Weights of a small transformer language model.
Architecture: LayerNorm before each block, learned positions, no biases in attention or MLP, tied embeddings, attention and MLP in parallel.
Each number is 128 + 32 x the weight over its row's rms, rounded and kept within 0 to 255. Layers, rows and columns count from 0. Numbers have three digits each. The size before them is the row's rms in percent of the matrix's.

# layer 2 MLP up, 1280x320, rms 0.136, rows 99-142, columns 0-159
103:085181077128088182164176147113082142116075156137081154142132135088104086092087165134108145221186132105099174102059131107164161102145096132143160105147115119140102144082097172100156128114101088113095103144126131107131104129110109127156100177108128165165101091104111106191114168124120129126104124074106135122123100134114140046188154111135095141090117152143109155112174135091166133093142113144160107217170209121122110112145135138148113149113154149092132159071130170134190166179179068
101:137140078145105112124106149092121124139142160146139148133068138121095120137113109127128184174143105105152118143123156166131105107109150120197181085153065104144170123105148163125160175143143064100161119163135145138129099086134182089099122154114133112111192131068168151125112139101135067122000082135066141098119142128177188116123128143101143140164108138100111095158158192088086120124162122111166102172105134205199122124166124183051127132144154088160158168151166150114123107116158153
101:148131208100153183094117096133067171113117149113187086145151080120149147190124088094108158108095144123111158098159082096124125114130174141161112094115120152176110118077177119112151117129135148158148111090125083127108138143124120152123108159149169179136093089146136180152094101179114130141163134119099087112131185061120105149085091170161143122104072142131122191159121133146105100152127107103116113160118152154073144133137152085087129173132143118089089114139176137171181082148166165
094:047066115053118072142145093169134084146140114151163099090177097120074100197132084137153082129137148063174154179195135163144130175126121130115130160136120108146105188097176160115124143130186129126087161111167069109177121102099160098089120063166182118149193137169153108097212088094117092114154096133130102117153161143093126139105083169085101160115155190115105163159100110034149108135141161162155098033129130113148183107151180127086085103055111162113116122125133134105116132101114131
096:099097065200071095094122172116132112126103087101101154092134118133120107123139074208106165096114138119154099143136160150088150098172149163176080102179118104137075118109191103112101168059097102141106175127176172142144106110149167119134140103180181112097138154204080108087116179173096122146142104173137183071146131141124122144140132127136084093145162079152105173168105144160100169117124119163159150105132121094102178120127127120156142198132116131124107094147211131119115111112108102
101:143093127132114111168129114087128175153131143117174117144180153136127161123110113129081121141151072110120093179107185087111135181087103054132133063142190093070085187118123161086145107118113157141072172174165102075148120198093114083137115125169115125125154111147122101104143119144146157102123182107123151130157146134130169116096146203127106100092201109188167117104091169120116146131094165093145090089120092187104150149094148147117082130081118132178108134114142157132163163102173067
106:152111170135119144099138100108131135120123133121131112117112204140102084137144090114134126150121141111063150134130159168170171083082131126103085121108226167043102121141144198157144098144180072056161196138126139171102167116125153107130078125141160168164112154120132076166130118135156153167106078127122140181114117114070139148149067141114109149162073125132153132197102190125102174162164098122154103162092099056162118053100180120163099120147132180102135139115152107129114124118112102
095:170145166107115183079098133137115129110145134134108121122096193163174104126154142083097165094064148130148151172188076141103114110120089104194153111101161086152095102109146179100117138102123107111121105170145153163166106129080107106106146106152119109082189155117139148110124087117111095115143051171056114075060124133157146076151178122101160130127086096166166126108136157127094203083116090159089124175176158144108146126162130097136114083152115160152131129151175104102159173106201131
098:131071174098115129106199174132080116202137073137146101191208152168155126105138123138090168116143080126135141100090146146143095153133105130133204075142144131130148107163097097112127213102173093145103150132142109090102144102082089138095165139123123162122135093152111141142123096118112161115120177122131188110129102085107178156080157123127122109081131097159146150083114192144128099124118110146129097133122146142103129084095086118126123118140172118192104143069095162091140144158187143
107:103142099093110162132127113111089120160136147122141192085116102153107184141137135066079059078136128117109143134164107148126150099137145146162108096094094180129103175076136172102158132094155083080150114092189110113133154078082170160162202120151130133143058154113148130173107127063132192111146169091196126117114157108160167109126100139102138104052130157050105092108147139070134141117146134119090127121137134177132147097138168146177149140116154137054117145116107128106154130091168143
099:122122150115122180174181126101200192152077151155100129147160099131112170144148083135177180159046133104141129156140175097117177100142137171097105138138139023151143089125154128172115067122140149167112091146109124126162164175066044119144152149126076091152160101132124059129105090118174150160087181136135104155077152160139141139135090087132089155177110141125097068139135091125104142094157142061149139157106142151129106090084193145114122186166087125109131132167140065152146125132153129
095:203092136155146175129127156160135155120063126098107084189126186140099096120081130154145138084183042122162102131113202102103131121072129101090095081148152044091130208143171135141109141185112154158133113072104100104116183191159126047106098180114119134148086100117118118107135108168146132124126116048070105115126095108128144125169088133122162115179127147123149143158161097141160150195163122103122117081128102106106162121188156074148141135151126092085114177121151168117110093128115147
099:140091181122070128097122172061119151139100092117143065172124167175169088126144131071146055077092126120170089117057204114145191157079112125124118083184167133103135104159115144076134121128152068158123174089140089137143076154151156041158114097059103145146104126058161158164150126163125143168144135130158182130121151111079114135148137103072179116120101197098137163188156168104220141097194181104126125105119089129148133141150165127170084108086158121124130093175135125112101105089126111
097:089154191140094180143135090161204158140112117158183105149130126127175166131111057145152094155111160113124123135177147133148149127149145101186117182110118102116137137142115135115105092098143139144121136104195101198156106097088146104151138119148148117112105166151150117177096197136112137154098130127129150078085158070134194094089144060133067170152108171131120047118118108130137172071125149125129165120165150139129104127018103092038138087127081175148070135125149082074095172098125144
095:137134124140130101063120063127177174122096138121130146066185105139132137116097140170153168124160146095123123151167199171085157110055159137122080165148108130094103078087116210173119127093118161082171142110127188137116119088170191107072101085134134125147163143088141130141127200140104068071146062107103113169120183121109139120122176160158198108077171162132152139108166121112108101136137126090124136114146074116157157124128175137154141104137157144205126087109172162105128134129115146
100:086127092173139117081079166088093110105147117149180157123118132143171142160130139171151145148152097139155119111134104151142165135120127191107088082113105105148127138160112106115099154134070068120211153140061073128108112143149091110163153115177119085168099148110087127134149092159045154095132117122080128154139149153148108101103095103146132142160125140106084086156058128200101183152105103115121109152099062097179113134210140181094125131115148123089172156201105131123203124118175132
098:151146146121123092127128088061122115109112124180142150158129161065069110101127071130156111090125100132101146075133100124095090117135091092103164123174102132123123118121105178144150116169121102161217090156110109111144155041138108124186068196133164110094146122142077112143102111132127098130221092132109129161126133152154119154119084099124088163137124164132171133170151161127148138059121090167173126137084128159111104108141157130118107129160086092149053114145195141118110110223157168
098:102080126106121157121090109156128119078197080125161157123131155094141171127158091134158150141120150161102150098182164121130147157052113147088135216067095128083143108167120116149100115112085154121081120144156083109142144112095161141146181095189165164111099117138173052148087109185150143148128080165139117090140130088137095098139126094114107108142129151147160148154103048083104158175088100123078158143134125118133104118118128116104110136119169098135139148159123139072158127132135141
093:103084082104113132188105112104143108096114160150151081089107090135166140149101134169128112168086124140142147128101088155140130109173156177150069149111178137168166102128122126156102178121113129147155122116172129118134097080106141188137133054164164131130119162129147098167178152125140081124162117108130152079167091166084126120081149122151107129093147138065161170157132173144085119103136104130148190152118134186132155175098057133155148040104220109134144138088118129127113146121121162
094:124159117153148101129144072169086146098100143135108114121120139125151068103131119146152122135126126119131121168101131086149095090133140106144173094153134116125120149187131156082145232072085140070096097118140173104142157122108144128150109156160132137187151161145098184162054171146142112159110174186101183122125139176110135151139099066095116131119161153103096161153080150087121114099148114114113076148133159196123176151129157068102145148164117088077119085095106099099129166083174168
107:139088089120091175126151142117105106201139083136126107089112178183073120154103140099148120134084145184116111152165110134058137091128117155151059191086130126123195084138080115174102106145145132133146102102170076120079113092111109173120176079115139169170087150087154125123076091093103132120110140161127126160090122147117082151145114077128109123093111078138131108094172071098133167168115092119136202149106134066124111066159177154118125143107156143178114118114062160124152153148113094
100:095098166119086115106149075103125088169175117067162145080097112147174113050185151098145139119120212169213136091154050108148113037114156069098152089105146129046149140138114110139130133153132178142168143147107127119109161113156143101165086146156102106127133191160099110122147083147109138176163063165136128113130139143187172088077188178142115082110180124138119161125146137122087075134088174161137177132116206134153121163136140143128204077134093111075176132161130121076100136094113128
094:108102134119117110115135123091155117146133113060160091162142090100132103156116059125113185135123150098143133139138152151098128090170106146142157091124106100132096131119139096126103141133139139137161146054168150082141106105114157168174088170122110113127132103111124122111126103183125097124094183084107130115081115115143157075210150132100053092189173136121107187074166075121131091159173124138108120086114164080113111035090098079174156102142151181089154127141164130186124052179153115
103:049113142156178145206142105128128138102107117072141122077161136131143163109106126206147144156094179097181139153126114155120175128169163045103092146143140114168124121129108109154109088146137083107121077167063097124116166103106151164115101213104065074145140146115187146164122176143163180122147142171137081087192177132124124117108175116109149175040118107053157152092162118180094096097078133069107134144099089102089154147140134138099153173171164121119143117109146164173074105123151088
101:123180143142094076130138082172108093098079151170166158088114164088223136073154097182134101144158113104158085134134161130117195196142047166140128143142189152084159135162173129076191133112147149134125117065111079150116115174111191169064119131059157096127111092071105098125084149145109061129110112205181118099114093124114073172090113084155098116139143138194168089150086113119127147140165155133158088117049144135107097131081191067160112157100136115106118130158142132109196160078047139
097:178157099178138040118110121099136149169168128079134107168088139090176141133060174148162110141127116095143119085120076149168134119126124158112064137144142155105122138126143086150163176120109103166097168081169132180109067150146175113086167111112099101135123130130119081104172130141073181105056112118155160151163125113104155146136129101179177083115076162164083170115159130065148119160170132105160127113087125216114082149186127110128156111099101148149166154089088181113049168167125140
105:117078109134097148155137112137117176154130098104157100152128153164192124128057066164107116149104150158048098094129116102137118128131105104122171159130096121097162147121067128132143120111175109118142132157145097133141106132131116107132166076112138183061147192141100068095140150101138139174145196086088071127114114092166123165095178081134090133088103129159076149092186111139150135096164099131134146116130143121172115127172177157083110161145106102157176135168151094097131157152179105
099:095126122134114099148114151113139138089134110148108232103118084104079056118189135087158159125137122167081148074060110168154061202106074119097156087135211181123082133119096121104138126084103154175108116196118082127097183062134150125139150114079152124182149124155117118111139137144090173143121114171153130099123140141104114078154173125162127181142160173112164216158083151071088158102073153114143154140077091167155103083144175160128114164073153153058120132172122110108179122147173170
102:136107118140085163154123157126108070046128174112125076114170142139159096162097061116170192139112140119127142199106157065157113120171162095168107105167112158150111199135108125204167097097131139151080137095148114070130143111128109057102104119133148088176150101134124157105068096107121126109086091063123108106118135112141084111172158112136153109115171069189122167140146101139071128100098101143036129166124162107219097066083155165154124178169184120134129125171151125099066113143126135
099:124122114171128155108099150127132139072151173135093086101124172102152173161112166166162155110144141170160093131136131142114178054206130120106091150201125147121124148099146146120105117099138148046127130080101151089172113157108164109086132105153120032129160128130121149138166119130126103137083132135118099143118148152170136164170127136161119112140111118128157134210110129132098099089159127163193143069136100124152106118147121063144128127125124157107144038135122124153104093072136156
096:185088119085110124109067121123133138076089144123123095180092149100098145101183161101112173093085132166118133081112140166128089062068115139057090092084140145161127099152055174146153147149073188080139106136142110121140137108114128131090136187149093135142130175111110173135129158148143107151054189110124164144140097141126141101149110131086115169065087130113098101117042164131071116132161092112176101170091185104152104145117165104191134142175099107139174161162135193150132122114152078
103:125129173190158098138142120103166163156159087109113088143127105170135093120106096141174111066108114108183095142187141068115185119088088155116104163135123107088130153158116107131149135202151092128101131123177047147099092164127133142137117188111178066182144119091105136112136137149125155162143159125130163133060170169146119121152185116148090086125101100141136150155202106093069156111179086139116111121139144113116134128114114111119088096151103143128146088127137128139136133152132100
104:094103158114121104084182168110118111142169100139122095174141140143158119149152164126139105168126173097186120123147091123143109101107105151092195099106168093143150135132087137082120127092155132160154125179130108128141131126114176122110114107115145141162122186128104135126138136167095105092121155086114093078143156124099108126140124097145165169153100122091187147120146077121115110109113147132137153115124137094164181160124113081149168148099087156114196137158171164143087123168073073
099:030108148155149134146215130127096088131119111052148116174120158129109114173174095180146130081101166124154153157149097126124131132110094108081092158106144108172208121119177074108118134097134111200112134121163106172140131117153102176235119174085134077159057076085113098155108119153117141126153169123181166160080157121089135139146139114165102130163130120118175118132123101127161137128131147143088108135193088083078112171158132154147124158139103115044126094115126107126144186166139110
106:072066131075099136064152119109112133139130095150117231162180135186090131202111052086078138146143138140135170144131100098099096101114128140130101167071113119149061178132134140117061147130179132127095136143175089106111084098140095141158140149087141148193088094163138117079122113162127135102132148175143108088087199142120104158131127105077122115150132120121091150122128161116167083148132075172114143167165153113057125127159151170153102149125183113117130178153103097088169138126142125
101:081130177179119160095105112174095131118146116110121121132206151176137154126092139166120113141192147113100179162127192131126097158119101240154155168139110087120130171118084143171126125191182142131137099140200098076094048093126136084090141115074121126122080095135145109168145112113126093140144100136162129208095093083120164125148146103148164151184099177146057113191063127044128129109122157111063102078148107110100090132127166143122113115114110131148076068099115115097149135127090104
103:177132148132135125102133152070135102127091125108105135153113051105180162166090086157112147095147132130181091113184081148118164146147210160140112176090167107084151137146112108140137081114119094136155165150159121137080051182141136114142128163133164112111118083128149084156149146104155078043169161109118158138081117147103104193103108168158080097087103136143133120155063102144100145082097140202137169110112088186151144143145099114076121139111143107180135153156100066103136109110153153
105:162046155099134159080096100099084126071118155153105132144108127155134143121121101125143168135083105079123125118115122116083102099089107124168159128078051195137109123124140171128149074112150137149159131122159059125121129135126202136106103114119014194123133108133156092147142143103156132113133129119145189152111112115108131172136124101087136115119085157096113089176101184130141099064109144096118101135089115091117165158174169071151103150141184113123157106134159138101200149198184134
109:112154096096143076143096183075145139099155129090151159103206144129130084200136075098153199164165124125124132085080166130127146091097126132143126123195173112140164062136126085160107158173072169223125162113151096106127114198042168164088119140158133112102144115193162081119162155120100149115091121147092111134120118150189146159119104072107147145113102085156102130111147186111151139106136119125151111149099117155089107071089113128179107123167110137122117122143098159170108145171158056
103:141132114139211110186103134122109126149118156179172139151118148050138117141067140140049121168145143139145128131173108153104083115092181090124124153141148113142118132149081096087206115099092127148163108156160154120144141176077070132113112142112177110155086116103178169128153131058157113159115168054173188097182093079108174087136117083175165156034142161134143116141098106110120103148153138165125160136099157122124125127092095122074144151061159092088145139150129150097110114152151095
099:137221124161080113137152171158166064061124209142178085103160111153146067141131167183158128083104158088105123150142138094148129097081073097125096194092131161111144141121128019148163153123160158127166113143112183110090079118182103134123153133141096097149174046150123135165171108166090169108089108164143137124120062119144082153108096147118106163102177075150150138102135114105096125162130101160085139128112138097129171090120164060165131120095186128095116120110076155132107108065109181
113:177123139176144210150146115111133147154105136145128092089135084121098084140161156121151129120086144155076176091139158124173186134179099115093114107121125150128204113106115102127146072137188159081132120144163141187095093095122099184121170126182094165149101164127096109165120141117103113129124092145100104145080085155151187122134075191148139065134111120160141108129109144081136198160138178150120153077167148187169111124121164127137108086133174170152116116121133194169101135105120109
092:146134112052147111087173135106121079131081094150109121186139127159099152132125117152093071128075108149086172100136104063127124112086149127148111054093090104145132145118110184101139127109147157157133140104172158116105102134153087119134122117147119128119190134216139074095112138103088113148088106132082160092167174128129126165165109129104156171105181084147150166075151068181136098153125129119134136161147091089134183181168139118124151112130113094100156111161174091155074128115153089
106:091089182101065149121146134109180083120115126130148219098109170077078133182126112141132178164150140154167123086128160174106134137115148111157101142155119114089145108129159146149144211159083147113126099125112142138090147131152097114137141134115176105168117120114161177152090099146133136120114160122100056086135134123085130100105151064161142168126184161087127141176132152141104171098131172105195087146129113089070166115107105168111127099222150142107063158103156149127165140104082146
# layer 2 MLP down (transposed), 1280x320, rms 0.0624, rows 99-142, columns 0-159
100:124160167125154106137093135175112071118108123055153118102112098121196139172106107138111119124066120117180157110135134141136121150124136147148179131044130129113088100133132146169186082109127154066155120107111162150081161152163129148098152083155106140111095125148063144130165169112139127092154154153168101121129125132130184117110173122141165166131134102191129108147045203144150088054136153101082122100142087090096109113119127108099165078188153096143169138177128138140149181111075138
102:144095106144176147109096056151142099075062093147109191130200101124136121097159127108141103195131151202169099182101094130104119168106079125171163152096115119136120111153111125165114123161151123142145112100130138044073107148113130154088140166133071153144105103149087066121155121168130181116104122182195149134174114174109138186119132133113166165104124132144083118149072078170118096119134107132113107070104151142099089154122148167130098124105107132161140101114130125152095116089153147
090:091140125184093065085103112153106142179106092126116198106103114123116107108112132198153109184163087142148136143055173121128123211147113125090140138078087103109135127211144114164120087148128129128105117134128212094160143116163144120163122143092108101129149228151070132098134196098111182136112142131166119178120148162139129138115174118155132063184203109123131106163089154097138182066114110154181126176087120113130159128071132139164080091057110150115129108109138133162129176106091114
097:155195149125171087138151175121088148093127098138099130110109161169155074165126169208149121122134107109150153068180173122040072160115088155150127134133157145162184157133174110107136106134160156075166148205136090126113219131120152143149162080100184132140076149080132095096159106091163133114139093085113158100099169084084150194125139100166148150154093131150110114081145127127096089133098100087144169145117113157106172096099069084151136147106103117070175146133140137116132140092142142
095:137093114074139158181058130084142149108151132123093093123128085169113150150058096130131154146194146205078111130137148086139177138132160088074203092107142113110166151099109135117113094197045127184136137091147134144112117170161128149133131103087113175127165181122121130067121119120092155082152152116153156119078163124130129163089099198111125098091128114104104118124129102138152138175172119112076181131147152170109074096187107136138128074161140083158191190168152150099111144122124091
100:175176119140173122118140067143132132098092101120154113117160101210123093114099153157135118135127132152137199140163153164127097060150166104110151094113145169128150112162145140152102064087169130123179142065117098137099121074157122110132090155073155087216134148072147091113143079112151119174163105105131092138131133132150185109171142114090122097111062139135160112083114170121157145078100134143118100128097207189095170099105138117109079094101176056127130147134088131131084100136058125
109:133087121136091059137112135103154155130163167124110122111146127107116170171142151111085120138114165140082126144193149130193113126150088112128123162086138145185063145144080099152082132083063131120099109088128090124133077093093113096176103104154097165133153131107184136123099121125117158192092125127173131153170133111166143120051094128082130144100095106120130180091090127097136132108066157149106089164144135182076146126134131167097163114082159086077094160064110116180125154154134116
105:095100190170121195159113191143118138157107125154187095170119120159098115056171169093093109105111151116097128129113152134133098211125110127103167142089116056101163092191171132161136106106165092122078142143223143180138107138152110149122105184137144119144130120150129110114063069123141119114152052138130143135149143125139094135079138139135123122103122100181170088197119145105188144103111085137089124126161149112094154111165165130108139152115121097139125117132124183076051085174127125
101:102181083125164137157119140155168112167163119143090139114163084172063141139121152166127172085119081090134133105158110127091140143219140145179137207110113134195153143183188141183078103147144093123092095133071154177134091124084108140126091156176087124134190125103136100138106067121118131039093114158132153147130106156179154147091124109122097132081132108126027089116102153125165144094101166111141124182084185112138091108118134104142164106102091132179133141129125084090142193106096147
105:136141155118083107114120162137108150143130098133162115127122065111049140111135119099153168112155144142068078147115131101116127108118160139091185130128090146157193140172120129180153131079149106143063137093173099174108061087150114152196128223072119139135165118123160124150148112139145102103196108114143112106120147157135082137119087165153156064132142189119169145109130102158106141102123165144148178170140118203176190131113188168122156127077114108096162088141170090103149107153108109
098:084090127099180145120176207103049140167117135157132113146169154144173140135090078178095143158172148148108133094078135184175182074106144103110152110162137097063140102182111154124125070138135157179118133152099179212126068090144146177147140079122110175135079091129145096143145120078135110168113143178071116164136176104102180113151108194146140153120152147172092145138143112130127099129126161041112084108203146106144097180115157128115137159108124165103128106110102111099120196117178096
102:124144096172124109202122103117112189132107095138094111137098114113140168127066154153149132080163136128088111182133167089161164121091150131128161106100128092179139097083129194177177191085123182136134144112164129161146141149104103182106133147094161109174135118142134153100103146125141130046123166126093096149179128132126162149120126190108118154112066121124137088168127082145137143117139109117074120134080131143129084150143159177166068138173114146165141158119142122191139161083139098
101:101136154070169109217083095122150105178110121130123174149111123117098131173114148194131165110093229097168124116126131177172118085165123129133139102066126144139165119145119139139100079102125126132132054133095115128074189128100118127087124157150143145086088172105127134105137124076143115189177113097107080136167127093123094101104168150161119145174072087139084134115111107151162167127134166170118130072094131101144136104094100117131113114086092123120062116122159184091111151152106209
092:185137072123120098073117111126127106085095145128081223099117083135150134046173130114165120182124083159113172102060179161138141110120128122142075138150164131182119136124110164188154174108089103162172108103098123131110141140139090160125163107105099111094174105136141141168130103125076148136103153094105122137116111147182154149195140163112187116163154151090147178137132120076049124188152086098121130153070130118144102174177193135201079129099128118062136149135116086115150129116099100
096:088140125056126120159142107149136169122118111117141122112118110166214140071106115099100135144170129148128151170119087131082137138110198124135142099110127189129134161071123139061080056103192120129152151156139124147103129159091072145119165112105214104127123130154106115096158159145154114152133182164134139148061126134156102131119139159124091084098115100112101152093122097205052160194160150126165131138101146132136074152097109165102148149179163139099105134235171105159079089137101113
096:174132087073108163106156117117193119114139153172115100149157158177106116146085126055120181125074207091142141131116121135128122092115139194118142121125081155132043065113163070109145121157135120086156110138085121174104157120133118101096121162100145183091141118138187124084127160054148140118141124193169166157115164106091094088175132131098138151137167140080055104129086135111135101120090166127143116163126152153091121124116148147108196175141081153184135091137129143147108138156133110
092:098137168195121118157120116113154144128109134096134178093112178156101178144142105156102129152142111113174119167146085095115122152147107133131110149100120156097167117175098068128101155181126117160087160123154080133163118146067194109222060137085077112111153120132092109132179134101176116120119103141202125169103124119118135081168164106118063093141121117087120163127147069125072109063147084099133185156151061116107107146100129181161126148132174111120121146140104123175131168158170130
093:127220083140141097139140134091167144123118216153057096060106124119093146081107107107163094128078109125179145148120131082117151125100130126157133099106095166102174165071076136203094121119131110141145183191152146095184135155119113127179150112108155138160165107099033113160167140102136116114156118138107120148094129160153092089108184125133143168141068092107101173104111099112081087077121082129176135153172091070183099097187073129098140133147134113076150215146137119122178155124149105
093:138131148103137161090120133106132170181127118126155123079155126114110117129143110129118137102153186158144061042175138115132100130102106135093142088154104098129131118109116142137151112099094164191104127180126102143116135176180062092136108165156116130079122135089181143144114102124144157171104190120094134173048107061113165154151155155123130036078103076131142104091059140162111102084067101065171160123124113141153100120204145091102102137167126143078167088109113154131120129136136172
095:134099107123123115138155179193156133126107214137127070106099139191132161125113157104153070137174138187117082112108089075159167129086097167159099146138178120134150140126149133128110146124116142148186079118071161114144132121190135140105141077130167143135056126098128155087121186080121159171106171197163043084155062074152079149147126114130112118140124137149183116152145087162178133137113105107183090146084104082121165143128100158128089067095099150152156132074128119072145118108078130
112:086095111077185188125162080139095159107096138161185151135188083139114129068109087114121136189175100177079151085143162095111119146119109091143127115130120163151075180119150096159090146096120093107104076123116153097179127155132074078138099116168119085119176133120130103078153168198193051168131136073106044136102187160132131116081162191072059140098161148102104110116140137127175144133132149143172103099120104125143127116197128085178144157119066112077148150097148116094103156138146095
099:114155094168146165159164127136092159167101134119108139114140129073100103109179151099132185157111105138140117075149153136115203117101155154142082162125132157186081128163136116122109174117168148096102141146207151199156136114118116079102135169083101110103172121124093164140152126139149096103107080096112114090183110114122148136084093159085083060048122146107142147196090117102151148110139116130113138169104138092105139071193129133141107116099076089096133148135062124100150132117161057
094:107133089127154138163079127139169083128190090160132087150124100181137088083088187156163159150111203106112124109175137100157114117144159075137164143121120144180131077156113077093097094149125137162105106113112113104136141112095118190129154150181127137155160157087120145114078126149141119133163158097132150113146133193126114153088128123137202085155150093164109151170089138146107124143147158147154142165151087152147090121154114169166090099120174097144133151106079116147132089106154106
094:105092178076098128114136175156152150137101121135082117113131133135121087154126074065138121105094062204052084081106169148116142137095099152126087179088133124131130088137152155175143140108201119112113129182162194124097128117076063168133178065092083144141141111112133061109164111132104174101116171157116140118070119089118140112126103175081150133146128149190119119155127165137100144159094114140194154119147122162094142107120147167123131125144137156145087210138117117125117139160073149
095:102129115162099079130134026101077119130119096163121168161096050208064121087106128151172115133090064171171155136067134127135128108154150138139113142113150112171113130085143216152147114120107055115138132147189165133130153171103084155110057130097140126122088127120150138102142095151127098135097159181136114154141141100175092154159102087138192133109112133113102123110125215089207150162123144109192112150080144142084151145067119077178158059137118138150163144061167169076157157136129085
094:125146116100174134104108065123140092111116145188150109078146153143169193119181072161106137149116100051155080114133203131140140102187105083075173139136128146087089136153157131079080122208105119144154201157095115156161077160082156108181107113128141128096140093132146161080046083159083090153158139135116126149169144099098130135107083141094112101147075108087128146164152140090143095083171110110110135109120128165081113167143127141116141085169095176136091134077187124183138076090124103
101:139109132102157136135132169211049077128153087099119086105123150109091142128136150084086114091150099128129073145098145178113047060140110180069080131163147112122189138174126100115166126176079185128162108112077112093189133146148110107126135112156113066164150110148138078137123127125112101123124117154155158142179091160123145138158139119147109079120134103096070128097129100148124118114108132162141142111142113136071105184093063087166097099100133137115150122112089189114164099177104083
100:118155086101206133113149171141124123123157113108140114128165128174157184153102168097062159159111112163174128150126097123134121051119146092105093137096113174093161153120103115104087123135137193136164125077144138140170119099178149118134160120083122125126160124140159166121120148111142098151117147090187082128162195094117149108173113121093101150166078112088179125104173141132111165061180142149132110141176149111101118143104117128128115113056120089184124153050145152123104169068163143
105:104118169062185096131163088101122051190126086162144114090144091138152062068164124160164087132118101106093134136129165152107092140093098172108161122111106148163078152100168150074087153071162131138116105094090131107141095110134123129165140128072169097132124180148102170145130152146120136121155134090149094094138130138144098148131150082149147108120110147172152145125175154114175138118148154141099177063183130195146130088153142170120154115111087120141083174113141140158085102175158139
095:142091144094110164106052112131075129162139146118160116113158161115094122129152139112119113160118195115122129173144098119131079131141153113139123194092136076153149106109120141112168104102151140136124116078119139144097072167215118132112153079153142120113104181116203129043135108119101104118081058094126096212169143173141137099129101179147175062159124107140099162147119120091126173113098115144097165114158185204114169037173150111119146090122133162126074163086163069121158109079155093
099:101155159085101174135181079098173155132130113148122129140126109137118077074126097149121110105122172130132087202111169108129158133099131125153086158199127155133118165149204108127152122118152094133117143085058117111124165161115174118098173147104146108096099045127123126158115073102105130120186150150150140119144132126165104110131144167101121169129170098142203092158160130122142107177148067153112111047170090105217130148142090184129133203116103084132064087117065082124104133116087149
098:122128149120144108172134157111096144141135163167149150109126096110100122093158115113165108146120099128143096159087070174142105165161151132098164095067174122120121106088158152107139136168147175143120127200115121136040106144122134155137160113117126141097068109103157182156087108158131102149139144105081124091133138140162119134095124120101137112142090125127096111151173084103084129125132133126107133103152098110078103149130098254127180174150155071179130164111101158105178092078169131
093:108100059125154124078132139118098193100113120133184114092106094056148091132132153136146134097159083132099099124091153193119104101123107140152081086122138123088158115071149121169118119179116117146164137134111203112163092133160081126137090081089115144160082105157121065104100112170127114132124158105116183124096071080117119122137105135097131155149139160134105130140133148157097126151175100195102159142153158134110138086122173107088181177140165143043114212129148147145131149101114159
090:148159119104112110061109110132132158161086077138064195108163132120108117117078140137135112142075134153147146143080106142137161147085196090139134145149169124053115096172122119161126164123105148091153112154116090107122123094109093146131153111088168170187177148135160119072116121130160150168061138138110135128143092142137155093151120142134172084130118070120137159123142199078108118128140130099179142144050115149183103180136118068125081080175150111142126121129136105153098130157123146
100:147146105168156142130111127153175110116102151125097093107108169132172169124194160100124136122137136160081159211137074132134148111102170104162130109114081166140122085184094115145132119179085121113119118204104088205127172139115140125142129120121126083134083120118106110154138193078091122179106145141099119214111121099125074152149173119128192114132141109150093202145151097051196155187173183156147124139118147129137215118124141093107160121130100127134079106120130117156152137158111184
102:136126133070122143159136151098168101097108097167168185095134091203103120116109120150158119156130095090174109121112135146191148126039121162113143152122141097136093113100128145145124181083192118092173132100103134165058122164138112126085143116106157139107106137128082120123170106134151133101084123133110114091108089155154064108098150153123151166159164105118105143117171130168149097143131093107098131165153110085094108108065146221153152157107125116127198126129108129124126178114117068
103:193106150156112169133103168119167165122117099168148116111143121124155122107147155146086199118151186167157126115161136133106081125216078183080168160052133060055140182127125095049149112189078102173145163098102098107154164103132136110171109096095109150151183110078149049082104166172113109164110171134084103123028117049147168183177139128122172163149140134130150087170108128128132139067130178156152124076105166094109145131118100168121095146142120175106127119144068115101119122107122122
109:109145156117117120154102127070075164162094152174128105123138129071145150146139178144143150116117056074156132112126102119116122092161134158156133149072136132102141191140118070115166048131183125163150145147133154106103136180142162110107126130169086121130124110103098074087101126169143064137143119121145174105139102077118118163069122143135133066077126167090149083152146152145144155135124117150088149129120161095155124090126119111091118152123185158170122106156150125175113111064147122
111:133059115110177113157117104131125140151124171128179143110145103129159134139143040116103221134168129164131145141066136110111195118126139131094145155144144105158099100153116152191056131129110111057150185211154092158132152138108186147090101100120080079192040138113144141143180118062169151113150088160124188155179081132160128145127114087125118123173124156165129142174133199121101140116195104110116120110123126113135156137092185100149138163127073154139126113156124087156130139109125109
104:114132147088153103115128091092140134157167185105156113130127141074150135119100143154066110110124090125164148071104080206107112114135155139111142153089077196120095062152126115157139109140102162126123009167137118121123157131128150127175117130035128170180140079091126126119169105045153183118142137144168139141241153015199158122138106135119079068098163097128114111066097151154108127079125139121164114097148116093144098140088167123120119115096141137072135124105168180131124136147116142
100:126093101145074146121127163148181059115124055143138154129139173161135090128132077139146084092134110116132143137105139126152077118127113087163130139086097060131166145121113105129085182160197116163122178084163174103123150110086185097183167034145127142172209148125147121156115114141109055109131170133133136117103092118071143105132146105106159094135148110138145127144157134087150098132144147115143098152119195130124122147073195176167139097127138088131147072151134128168175109138143129
118:121056097194109126113209117097129101129142110169106101093148090163217174132164135106153106151133113140123128093132184137139168142092078144055119040111143140085083095078150134121145104143151189076093148143125113098153095143138128134150140174162164121105101165082139100136121105144147109141097173138104090141079171099173162121163099110099109136162090125151207160139178132118097098115126185124049169130111131142144088124109160127138092161137173092115113094134134095086120170165066120
090:183154153129174160128136141122172128130116147047103062083127124148094110088105177182159181130152153135144106121128125139161115146128110158157189158218156141113110117110115087160152114142098140113110115106106162138178123098130158099114140167058149101130070119103110132100109097177123113209151153109122164140086094105119176162166132109147096184184098164160110135156153139151166145142103078176186163086110153101116157142098106157109047151102116132150125097138131117096113154096135133
100:126149121132096183158086117147110152114123120128081169165133152183096107134128082105134130111110100149072104082135150177138102136092150186153139103128136119161161154094114133101121116107142103103125137118120150081067172157214091128104109172056142101159200111151122165145133118117172144095085137096112112158062154078163120170126108125080181112089078119106120122137191117063158104174131103097139102107122097175106093072138139103130074100081125186092219093167063100108073165171116164